From a checkpoint of a small transformer trained on Wikipedia.
Size: width 128, 8 heads of 32, vocabulary 636.
Training: a variant of Muon for these matrices, 11885 steps.
Each number is 200 + 30 x the weight over its row's rms, rounded and kept within 0 to 999. Layers, rows and columns count from 0. The size before them is the row's rms in percent of the matrix's.

# layer 4 attention query, 256x128, rms 0.27, rows 0-31, columns 32-63
096,166,169,173,234,245,115,190,223,210,233,177,206,261,197,141,137,204,224,255,221,137,190,190,200,182,190,196,207,267,164,199,178
098,187,192,184,184,202,198,248,177,163,216,227,182,195,175,247,220,183,176,162,212,209,271,235,227,199,139,166,217,141,251,180,213
092,206,212,199,205,159,208,176,253,192,186,196,210,199,180,177,235,233,217,168,192,223,202,203,163,231,187,209,184,193,182,216,214
085,168,231,151,179,257,145,185,269,218,170,179,205,150,127,154,153,191,193,264,170,223,168,266,235,198,224,187,191,198,181,181,207
091,202,199,167,215,258,169,136,240,186,199,214,187,194,178,197,222,233,170,211,246,209,153,159,218,180,211,222,175,198,207,192,207
102,212,215,176,226,126,201,195,182,198,162,202,245,166,237,241,218,153,215,164,197,226,228,153,192,192,183,227,177,247,220,244,217
106,206,204,264,172,249,195,202,164,227,217,172,181,209,134,201,256,225,251,183,141,184,218,219,196,201,235,206,233,205,213,203,135
090,230,238,137,199,204,244,216,220,181,160,200,156,210,232,203,214,187,163,214,181,172,229,237,241,218,210,155,250,154,225,175,235
091,259,188,207,225,240,210,249,193,232,163,215,224,212,154,211,194,207,260,190,226,217,194,213,173,234,258,247,205,180,196,158,206
081,192,185,133,160,215,138,191,251,190,241,153,220,183,199,146,200,197,223,214,180,190,169,217,231,177,207,160,159,170,225,226,269
092,189,207,222,181,154,244,213,158,193,199,179,225,216,208,235,200,186,201,179,163,196,277,192,171,216,167,172,212,173,208,203,224
101,183,218,216,199,166,144,158,191,173,182,224,197,245,175,118,164,194,259,191,182,162,165,188,236,234,172,217,213,222,221,186,193
087,155,177,251,207,141,159,203,207,192,192,161,185,160,173,217,234,200,220,189,143,177,219,228,141,216,201,226,211,168,196,200,211
095,243,228,243,131,198,230,207,226,92,194,186,217,189,153,184,187,180,228,188,231,223,214,215,196,199,214,218,198,177,212,234,206
084,192,167,232,147,163,187,139,216,198,194,209,177,218,258,192,248,211,171,186,205,219,183,220,168,257,202,190,149,206,190,203,175
111,210,194,223,227,222,153,214,167,238,193,170,226,182,192,162,193,171,169,184,203,177,215,150,224,192,203,249,169,205,165,213,189
100,173,151,183,197,158,190,195,202,210,198,152,245,218,212,228,177,195,209,272,197,163,232,182,199,238,198,133,118,156,196,211,241
137,255,156,249,222,210,165,197,165,229,171,174,156,189,187,223,192,122,200,199,144,187,224,248,211,173,215,233,158,200,241,175,187
102,251,157,185,190,252,169,247,189,201,220,228,232,195,267,207,249,264,205,220,165,204,134,244,158,244,148,206,185,176,169,140,172
129,252,177,220,195,165,206,226,189,256,174,165,204,193,183,190,251,200,203,171,186,205,268,184,184,228,216,181,205,257,223,234,233
102,194,152,191,224,211,209,224,160,180,234,239,144,206,154,186,241,235,175,189,179,210,222,242,221,209,163,147,209,212,203,182,222
097,236,163,210,247,162,143,159,219,203,208,207,242,171,179,206,202,179,200,198,214,253,152,183,230,236,167,203,247,225,197,164,138
122,227,148,237,198,213,194,243,233,197,191,159,162,195,190,219,188,185,168,170,177,178,208,246,201,193,191,184,206,216,234,217,193
110,188,144,243,209,166,190,110,162,155,211,166,167,170,197,172,226,182,257,209,254,142,239,197,202,175,208,237,175,163,219,218,241
095,187,197,212,211,202,222,218,170,123,217,177,203,219,161,188,168,125,162,196,198,219,207,221,168,226,200,219,235,243,116,240,192
101,215,193,198,216,184,192,236,220,156,155,236,259,221,229,249,189,240,192,203,207,218,140,193,181,205,174,151,206,164,225,229,139
094,249,189,201,230,225,171,196,142,176,207,242,201,191,215,181,178,191,185,202,233,212,229,232,201,234,218,227,195,176,150,148,178
106,180,217,262,205,205,202,211,224,244,240,179,162,183,214,143,192,215,229,126,254,206,212,172,181,188,213,198,206,242,248,205,150
109,207,239,190,223,193,254,203,158,218,216,198,193,137,269,144,158,184,206,169,192,250,179,178,219,242,177,159,155,251,157,181,240
094,241,240,202,169,225,199,290,216,206,129,178,221,182,193,246,217,223,212,190,216,235,206,149,248,178,200,182,199,215,202,144,258
097,206,250,237,234,159,163,203,204,152,196,182,235,101,180,177,217,159,173,185,165,179,204,185,164,212,215,191,143,183,257,231,211
099,161,231,196,173,148,143,244,212,171,200,248,215,236,157,221,238,174,273,192,189,232,173,185,194,206,212,164,224,179,174,176,192
# layer 4 attention key, 256x128, rms 0.254, rows 0-31, columns 32-63
085,201,212,181,270,117,177,152,220,195,196,197,137,198,180,219,182,149,216,183,176,225,225,195,159,221,205,198,193,216,177,191,188
088,172,184,235,193,139,181,201,200,225,192,183,219,183,199,203,159,184,226,213,229,217,158,229,234,243,203,211,222,195,193,206,246
087,213,254,206,220,227,212,202,194,186,175,234,186,223,194,238,224,201,181,200,203,160,167,196,231,179,237,260,245,206,215,149,196
104,207,132,221,218,242,225,210,192,223,161,241,234,166,218,192,230,178,207,178,194,206,207,206,212,241,214,111,185,246,172,251,220
097,170,234,177,186,181,200,266,198,252,177,216,222,193,170,163,153,197,252,226,184,174,198,246,209,260,240,145,115,184,185,252,221
101,189,117,215,148,163,203,171,196,192,182,246,236,145,213,196,216,212,162,219,171,251,220,255,220,235,201,168,194,200,202,137,206
095,166,203,238,161,166,159,236,223,198,249,141,198,181,194,228,214,148,194,152,197,207,206,216,183,157,169,192,215,265,209,236,185
118,174,196,186,195,211,194,169,252,177,193,205,249,174,201,214,251,211,189,184,221,232,160,196,205,225,222,166,166,137,167,171,195
099,199,168,199,177,217,168,209,246,185,264,222,199,201,238,147,238,184,223,153,223,217,212,193,139,189,139,212,219,176,240,226,187
083,183,222,206,216,179,192,220,158,152,233,248,167,217,206,156,176,207,232,162,232,222,239,142,176,185,134,147,193,202,154,255,186
101,149,192,218,241,190,234,205,213,177,173,204,257,177,186,199,231,141,197,233,217,187,160,174,228,186,226,247,220,191,193,178,188
106,153,209,206,203,188,172,104,200,201,189,151,206,190,215,232,196,169,203,181,229,220,149,191,216,212,232,219,226,141,195,132,227
120,245,226,195,221,195,248,217,191,171,192,220,181,225,215,183,143,224,231,220,206,198,165,140,210,166,194,265,210,177,189,167,192
108,210,185,195,190,204,196,114,177,228,289,194,146,210,234,174,257,202,122,214,213,254,211,193,187,237,195,197,223,245,161,176,233
109,230,171,187,188,267,234,248,185,213,161,195,212,141,193,163,188,144,218,236,207,243,180,192,125,139,223,178,231,219,194,181,218
116,227,156,205,199,133,205,185,199,200,216,250,233,175,272,218,205,173,233,243,194,186,187,186,203,207,227,192,240,235,201,216,236
101,249,195,204,251,235,224,168,228,222,210,214,212,182,217,203,220,229,146,164,205,209,220,179,213,160,184,214,242,177,219,180,190
113,227,164,211,177,223,211,151,176,213,241,171,194,221,232,140,186,239,182,229,200,157,240,176,157,212,213,221,225,202,176,159,251
110,184,228,204,139,147,266,182,183,230,225,169,261,257,207,189,193,178,242,212,152,199,191,214,172,159,236,183,213,206,202,209,192
096,223,174,254,198,233,206,240,167,180,205,240,205,200,189,222,159,271,211,196,205,196,180,214,269,210,173,215,200,156,216,189,192
092,213,214,221,213,205,227,237,176,267,245,154,210,178,212,213,218,162,165,230,214,168,242,219,178,203,157,192,192,213,183,200,212
127,211,242,255,162,270,201,153,156,211,179,280,170,229,218,179,189,203,141,159,156,221,180,189,200,190,204,219,186,218,205,144,201
095,161,172,203,207,189,200,141,246,230,252,153,226,205,194,226,204,185,225,196,205,194,261,223,196,228,143,211,155,174,167,212,192
103,204,229,186,231,206,237,187,188,229,220,250,181,255,225,227,206,237,178,151,210,209,194,235,172,208,213,155,126,183,181,201,181
104,184,202,155,143,236,245,226,192,237,225,215,209,235,206,223,220,196,203,200,202,202,183,197,176,200,199,209,166,195,206,202,222
117,254,237,214,164,193,224,160,180,194,167,222,202,184,232,205,185,239,164,212,162,242,252,243,187,236,231,191,250,182,165,240,209
097,207,241,245,150,191,210,187,191,253,224,195,203,237,209,175,136,176,187,245,220,246,223,193,211,161,248,210,176,186,253,207,203
118,204,187,151,179,244,155,243,235,202,170,179,181,240,203,184,257,214,177,203,186,184,187,186,211,177,190,283,227,225,135,202,238
113,221,219,216,163,206,210,241,157,216,259,206,205,258,202,237,217,217,161,200,211,154,121,165,139,216,221,150,180,145,187,180,219
098,189,174,162,218,227,175,206,219,190,222,241,198,184,191,149,216,212,220,196,251,199,194,213,162,229,212,182,213,163,227,197,183
126,147,212,204,210,262,264,229,202,245,204,206,137,215,258,261,262,248,165,222,209,220,204,282,226,245,211,190,213,238,165,202,204
118,216,171,182,198,253,159,210,201,232,167,188,216,173,224,191,135,225,196,205,191,207,211,191,253,173,242,225,140,196,212,209,199
# layer 4 attention value, 256x128, rms 0.297, rows 0-17, columns 32-63
081,151,186,219,137,193,146,161,260,165,181,196,194,254,181,203,179,198,164,177,161,274,220,204,203,201,206,186,167,193,185,209,154
101,192,250,197,164,186,190,238,213,211,172,149,206,218,273,210,248,214,184,240,233,171,206,209,215,175,186,205,165,168,195,165,210
103,191,159,209,197,205,194,161,199,198,196,170,203,265,182,194,199,214,187,154,205,216,194,196,226,217,182,224,254,211,155,270,213
095,217,234,186,188,226,229,202,144,204,240,187,210,172,199,229,210,172,149,164,262,205,176,179,210,196,212,164,179,270,179,192,210
125,183,201,201,196,240,235,160,213,244,167,224,184,251,180,214,229,225,231,193,228,160,247,185,220,196,194,215,231,217,228,192,186
090,230,130,179,212,205,184,195,171,247,285,213,193,148,161,239,191,218,212,203,215,194,266,193,246,231,180,163,193,235,174,253,195
109,212,222,205,217,221,185,259,246,223,220,238,176,223,195,184,248,193,229,212,154,213,192,211,240,215,177,215,170,156,237,157,189
110,243,163,205,188,203,214,142,226,240,228,221,166,196,196,189,244,197,186,248,169,166,224,163,179,221,190,234,155,156,236,163,209
083,236,232,226,204,231,146,165,255,219,204,193,247,191,169,175,222,209,223,252,157,169,193,181,226,236,215,167,153,138,207,191,224
102,163,182,199,161,205,227,210,201,180,246,188,175,236,201,166,204,209,176,221,217,191,165,194,210,157,173,207,179,226,183,161,175
098,196,212,173,230,238,208,161,246,197,232,186,166,248,217,216,163,249,190,170,180,214,158,243,177,159,200,175,228,271,206,196,199
087,192,220,175,230,204,187,184,222,176,240,244,208,236,185,218,191,184,220,171,199,168,241,161,225,195,207,201,226,220,173,236,248
084,177,225,208,190,199,159,204,220,169,199,216,239,191,149,196,238,196,200,168,267,199,212,189,235,195,207,189,218,206,185,203,186
090,249,210,191,202,202,209,237,196,192,261,210,195,213,209,178,204,196,193,251,185,175,206,211,169,180,164,203,141,154,216,143,237
092,196,188,131,186,242,161,151,191,278,205,192,200,256,165,155,212,193,206,220,182,223,240,201,233,211,178,246,212,204,181,138,193
096,147,164,183,196,175,206,219,223,150,211,159,206,191,193,200,161,245,191,190,216,255,210,229,217,228,177,231,251,224,191,180,212
095,189,235,215,228,243,206,150,180,232,184,221,246,139,189,189,207,174,216,183,161,155,204,172,204,180,247,203,200,119,157,227,158
097,191,155,198,156,189,155,237,165,179,210,207,212,150,180,184,158,222,208,215,184,276,199,260,184,223,198,216,200,167,246,169,215
# layer 4 attention output (transposed), 256x128, rms 0.187, rows 0-17, columns 32-63
090,190,186,190,211,203,151,162,204,171,221,146,229,233,199,226,218,209,248,195,240,243,250,187,172,228,180,217,239,186,207,253,240
104,167,187,217,184,242,222,272,258,216,230,171,317,207,145,230,162,191,239,190,218,234,203,178,175,192,205,191,240,193,218,216,200
097,172,144,210,204,197,147,227,187,188,180,196,201,209,195,168,223,202,157,180,273,180,197,193,228,208,146,222,210,189,123,176,213
099,244,238,207,234,212,218,257,128,178,225,195,241,166,245,218,202,171,192,166,272,219,184,183,183,164,179,237,194,237,184,220,238
112,166,171,237,225,190,202,133,193,281,200,188,242,221,195,190,226,213,264,209,206,245,169,183,200,227,184,194,241,199,223,248,209
091,213,200,227,181,199,178,171,193,176,235,160,173,175,228,217,256,151,203,207,185,188,243,164,265,221,155,203,197,237,206,239,229
109,265,225,208,143,234,173,147,204,230,178,275,165,152,210,207,209,218,210,234,186,202,235,192,205,203,221,243,160,230,225,191,185
105,211,174,198,197,165,183,181,205,281,192,198,203,223,232,176,174,162,208,242,150,149,204,177,214,249,196,211,202,156,210,201,157
090,228,227,174,200,163,203,177,188,218,193,244,203,229,112,198,177,181,189,194,284,244,196,192,246,206,236,203,234,244,238,207,177
100,200,201,178,210,167,217,247,181,248,262,178,228,239,220,191,180,207,259,207,239,231,183,191,172,193,243,189,221,200,212,213,245
092,208,212,185,157,174,228,203,248,226,233,114,223,237,185,172,273,242,175,212,206,241,155,209,161,224,174,195,205,195,217,223,200
094,190,174,230,198,182,284,247,135,229,216,220,252,219,204,199,271,197,240,207,218,209,240,176,212,197,186,215,233,232,195,207,259
093,179,196,175,192,213,212,221,170,165,124,221,263,153,235,259,229,182,201,192,232,195,190,197,174,191,248,192,187,236,204,202,252
091,179,242,217,256,163,138,181,192,167,213,214,211,210,202,172,187,249,221,192,219,199,187,208,195,207,206,260,183,235,179,174,165
095,188,237,190,196,162,179,185,224,178,234,224,184,196,176,166,217,172,187,155,222,220,196,249,138,235,119,211,161,230,196,226,211
097,225,144,229,241,188,168,188,219,232,237,177,187,149,207,236,171,183,268,189,190,214,218,228,187,192,202,214,183,214,159,230,218
093,214,279,192,272,236,199,196,221,239,183,195,165,217,186,150,167,211,199,215,258,230,190,205,184,170,181,225,213,177,236,145,180
098,237,211,213,197,214,172,231,230,193,166,231,170,169,235,213,199,213,158,210,197,217,168,154,158,176,185,190,209,210,214,219,178